config.yaml
n_head: 5
bias: "none"
init_std_up: 0.0412
schedule: "wsd"
batch_tokens: [131072, 262144, 393216]
train_tokens: 818200000
dataset: "wikipedia_en"
Each number is 128 + 32 x the weight over its row's rms, rounded and kept within 0 to 255. Layers, rows and columns count from 0. Numbers have three digits each. The size before them is the row's rms in percent of the matrix's.

# layer 4 MLP gate, 832x320, rms 0.0409, rows 813-831, columns 240-319
100:137154134154167159145187149157111131094125044167132123135159133101149065138085179140119121160211146116170115104120094123077156092092121154137120132145143157170166115127187132105134136089075085066069042093123159083103117093166110096154097100
085:159134154132203161147119128136120135141102136090082098117127172108126057185166127116136110179166113033105147044094120115135163143140119085130155079135120193108093142105119104117129097097117164114099104189138162118139121129144170150151117121
096:187104106060182176125118114186113153105089126153122137079119118107099074144117164112082170128099144121094119164136179176076098117166111163068151185125158144161057135084187185183151171141157157085131181109159152086116173145159174088080113118
095:092112102187082159130166148076156144133115167166131098142147219137091148122061104147138139157102101157086122151134072084069140108070121180151158136116091022138173106061102145119128086158168124107118204105121142132145131067178109087175130141
107:180147074175133119084207078131146125115127168119128087106143069189116098131143129096108139142102115122142143079143074193163148125106150076130140120136156114156123087065155165141113147146159045122125140184063137134129066168115154081170123130
106:114148130141113066185132130121127158117063127090158093145120121157079107143119126099176144175132119134165137158034158134147104122161127116126144130149134140208102177159108094178134125129128134127186170170178141096165128099141092148133116145
098:105105113172126153137115135132151103126120162054112110173083107109148123158096103187136099094170188092110153154124166066119061158116165087115145137126208157086094159156155170086129088148169189126106123129084109082178086102137126184182170159
106:138152120045140177119157166119121121143126095100105144222149110149128149183134093135159109142140107106062178123081080193122122162110105124142146093151044188102180161089118165141180112175103176117153139123137136149101126153105159179156111117
087:096147149179103113080137115150154128117069147135107163132101175152205080131087138101105194119161097128084140121111170169134080068075119088154115127122113144088081147122126118123134105117135152069080153150140099119111103113121187153152133126
103:074118118147146147099171133173109156199123174118113039094122166110137191140176065096137117099127125066135143105154126151131121113146086137190107077133109115116134149118084082156119117117132148135131160133150132132139103123110117169121110115
093:128086117141123127163067141137128141153194152073054199183110200094105073137120226129113119037117087072098106127134166090134116183147108099113152126089111118112131139099045128147118131131151170113135104096099175173127099125153135114180104083
093:123101154158090096172151118161180155099098126097152132059129151104167110141186080194173144079118154201184152136111139180179163139129142152127133115152173189083188064175109149109120120135121099090140138134152157107088154039151114128124137149
096:160143149113129150158074104101070175093108165149173128121172120137075153097143123105132083118136163078086089100110118133090165150068188156162150172130111127226101123157139166108097136176131091144148090109055119139100167134108100131103109119
090:079191128177141102117103190139080176118123063185129208067124164181210161119150092177129105102119103114150161032125105143117161174161175120161154114123149161161109136109070109167127135156167119175140115125136110108130145134115124133120109160
098:139112144135176162057089175154127057149126095135181111181107148148102136124188113117086134137161131105159071135064069152129142127150138176114152074105146132161116095113148124117072123187109111153100103102152083155153118154089179112098184131
099:109125117133161153182066128138115121073099160103175113136128115096102124105163088098097146101144181102071088193143082113143098213099145074141119127123096105137141142115124085118139109138132170100072193159178130103134119027123124143121229139
090:125126151173139146113122134127229071087054124139120151117164098084132085105159103183100114100146086150110151121136134131120163076159121125113139141151127133129118129082199169114135127094136163065078148106102146156139155139110124084197130122
098:193024126169131124134150171105104076110088127130107113069105183157115070123153120138163112116076116147113202103124089132136123076107162126170070103121146183143172132192132135133118110113137186189183062094119101058084091083151121132106085072
100:138194181116147172100193161091082135088117083139125116154114183137094081054079150148064132143161143162154160124137082074148095159138163181166045117121128134104153150193132167142099123137123132137086181107166102219112139153108111125121113112
# layer 4 MLP up, 832x320, rms 0.0415, rows 813-831, columns 240-319
100:167139145069121083072145072072106119138096136082125127176096118072119153126122093133087139170121087074090047178094136139179090114144162081149102126165160148082111172148094114133110186171183089118140172160122134160089114165109102124141127141
091:159093156104159085143217149159118098110122170125144187142137164202155147167132115091112119126130043087154109110087134143184124138099090074143147131110178140074161114072100135105121123130140130174104102084130155150114157145098122089122112100
099:087166159142074146113178142109110084137127137150168137175081132163130134136126085161202088110082162191106171136151099106179107173133134115168094050170143090115179096117139090158098163163104153165085146122134096149106165076147131121113161193
095:152158131161117105109129164111073113099104155102098084151131225155130127192093079094149126152142114094190102125152067135109166128049133122133169062146139175119151110106082151117122125116124197095133129084158110092149132132148083093215117118
105:113127134195121113118126076134051107090170152194155114106118117169121103104146142103109209100118079152181100078072139161065118103161118127146083127130142150129139093154138117111108060091097168150113112092102115104116092163070131171173114127
107:128109111134166165105131087172080074195090130131136175145152101134121139097109117173102158122148138091132160104102174051182097129102103167181120164168064170085088134111140145079098121116137181164132101140215066094161121129146135086165101116
097:126104096166140122146161128068170098127132132052135105140064106125153133132158117099125120188146093086108153174068130044120068097087134078149098176168145153118144152137092146146133138162141168138133130078085033088118154050162133083130155167
106:126082114107173131132172117102122121122114060123126144127067127186145102127153158115153128090091138130167120156124168096199129134102141115112142189062090147149021132128138099144079071148153121153115149099160054098187140085171142147074095165
089:150144126123109164146098161135145153115171116121123145141135174083109065128118119102152093103140124142134098163113031141140094135134077089213114117135167157194113060149158075166077114105158082087109085150130110190127148113136168143142134084
104:140156109120142163145119170172153112095174166130111173102153141118182107131114146142181129137136126180166126144146115149133130169118084142074118098125128136133102109111065210154181196142158076141104116089131054169055190137134174049081223157
093:133156154095170128156155114176144169119094161200127135117103126140126063111145089153151104132122168121104143100192139123149137101142164101141173102145170146064142132154148091160082128141085127155118157143130145150147113145169114136142156151
093:145179136170094155120075131089122114154171139156089166168174134111077125154089154092104081128159100055109088092137148119121066143176155133126143129219089147147099100059108139154172183129114146147141159133104115109130135166130142150141173116
098:105068123108181145106191205115151081136114149193112104172124123101091137122155060089133159113118175106103158148167155140089156107077125147122197146084104150140118108138146130142097164090213078059109145124154137118100123119153105110189181129
093:099148133232090187117133138148149119189077162090106162152108101142159100185178101112126080130167142133143111159136136162132091113096169155094113145127158112101090167114097118177103160095134145128135129095170140160088153152207185152105058126
103:086069174115065103092190107094175110110085152105075065108086106142110088135074121110144148155091116091125139168089157120136063048110103149081115184144187125093161158125106065188102146099094110145084146109078125141105173116177131135099130096
097:146123129193053118125128160131179146091154162152151117077084135116126037161208125098125151119144127078125114097083153184189079127109146112136144128119093145073084159139133160255154137111120104093118113123076145135105101101123136131138133177
092:128145099114150115105130140125153150108105115168114176148127080125131080135120130144111166063136159063139129179151154108112160136138074130057099118113120147090082132139107136144117128114161083124116171140126121113039149139151099132136155154
095:146106126113140081102122095162138177132126118139126183136134149107102129135144185123074090116116111117152107132129207170165147089154122089128188154136167075151121128118128075037099109140104134170099088130160166148075098130146182132178130108
100:117053160131144141094098145192114132136127103163130182086122154104160158104142122100154158126121161057115111142144090129158138125105172193112142156195120166167096138167142108178139175136118140173095129149115075136064175107119091196125104164
# layer 4 MLP down (transposed), 832x320, rms 0.0412, rows 813-831, columns 240-319
107:155095136102125096117093067104097129159122128103089101102079145119146169132136104158142113124099088126146100157139148128160110121151077156113143146206116116158129138198094102127119180127161126167111150111124098125118135104110192124168075130
092:137187154176097137111159138099118156080176160161169113094146100141132121168074088146102129126091126154140143167171110087153169155131125145108109121144110091145116144157177159128168106150104125132143138150138136147133160148115123147092142108
105:073107147129094106114167141132153177187148131119134141073117143180132148105119132151119135097041099096096090158079139079113166166061167135099107103138130112136162117113085106165093118125123134161129167098111124155103120128070090160157143157
101:137162148134133093124144168127182096102076191176161101128202120129127035110114118050082098144136121135092186109138147089092159147079096158165147132088108133156134154122147163165132135190155123148117118100159132065185131088070141122125153100
108:113123136141160061088161110149131104066148154125155093142098096112138107134119110132130118169101132079191135137097132155078142120154087097192058110157135127180101105086136113116121078094113102120083121112038135154135136094081094092159066111
111:109110111112100094156116100117118145138145135197124121172177120102090122174166149188164095082169142068168128144132109135127150154138121155132105129162132165129151090092131181154137138169136142188073119105121099134138208113126082130093150127
095:144163132117119171106055128150102139116102128145089134145178056138114086186084181150130103108172220126112125163079133132111110144142166082131150140120138172148126167151130105131128123167113107131136077131114176097180137134119151141104191105
107:155113061068137116187132160080090176100109129172099148091120167141111139099191089156121073205120123075112071105101165108128056120151092116127110181136170123190138133109098077089093082138123163120120111178109112109091153167143090143117156172
090:103100166162106140142168090081168131178159122148090182144119170123151111086167119151170106108132096173144131141119086066076117120143117134112121121127153097118161179112139143060058104134134157145131069112123112101149158058102098117135083154
104:128189114116124180146065148161157088116222107109104145112101140104181137134104136185169073106115157141161130147146140160159148124124130132079133157194099165081153156154111163097124120197078115163102143123143109154148173132078117102064124136
078:096120163134119106104173139056121128184166126099124125182116122112152205149101140175133098128122102158134180134103158138121177115181120148135131145101079086078148147126132106101164083127127141097129103134171104136113180100131110196091085141
088:132096179115110135085075119161103126112148098087118096137069122145138093130122133127167157166157136180177134143120151069171098048135119148159132141098123164104120135138181103140100144120099089159132180091100132177225093172114072091130125153
105:158028175115098142117127085122108087143140139132062109164086184136161143060112101147112137056189094103153100122114123137108138110139093161128153114097140089087132105118099158121086125104139137137121081118074099144126117085108169137159134116
092:134119170195049098054098096146117126155104146122214157070138114119125135143142090146161064088073177175144152162106133132113139108091103142095075149057176128138103120123134155145101131156157103062148133168160158114116112188169106060142164133
105:129099157192172117140105152121118144044147129095099126123113154139165149117117131123176137110090138085074122153100104095142135148105139108093102160153117104151155137125133159137179159124125101092084154159104107080143152131139129106106138112
100:165100164088161114132141098194126136097118159120118102157094105165089063124104133186199138152136100070148174107117157114143152190176130097126101168146101142078128107132080120167088113159097187164169120122117160131144142169140168096105099115
083:161163098113164117114097166178075157145173127165110107189111110137161127079117131133147137168116115152115133104133161133119093129140153129087131140166069113150076109085112080071142127145116152121126083113109160135140153146164141167161144131
097:076132166152132147134098113146188152128117100137097122143119167146161218077077124131163106119140125131167127152155154080064106185097085081138084168108167101101088113109109149093128119120147125102164104146080130173091140161207180131151123158
100:159121189130208120127152137107144059066119141101153154041108130113067145077118095152110143164168105083112106138162103119136124158097139154177100096160120073110159157159080114108106164092101149167145142058095078122115141176110111127156120176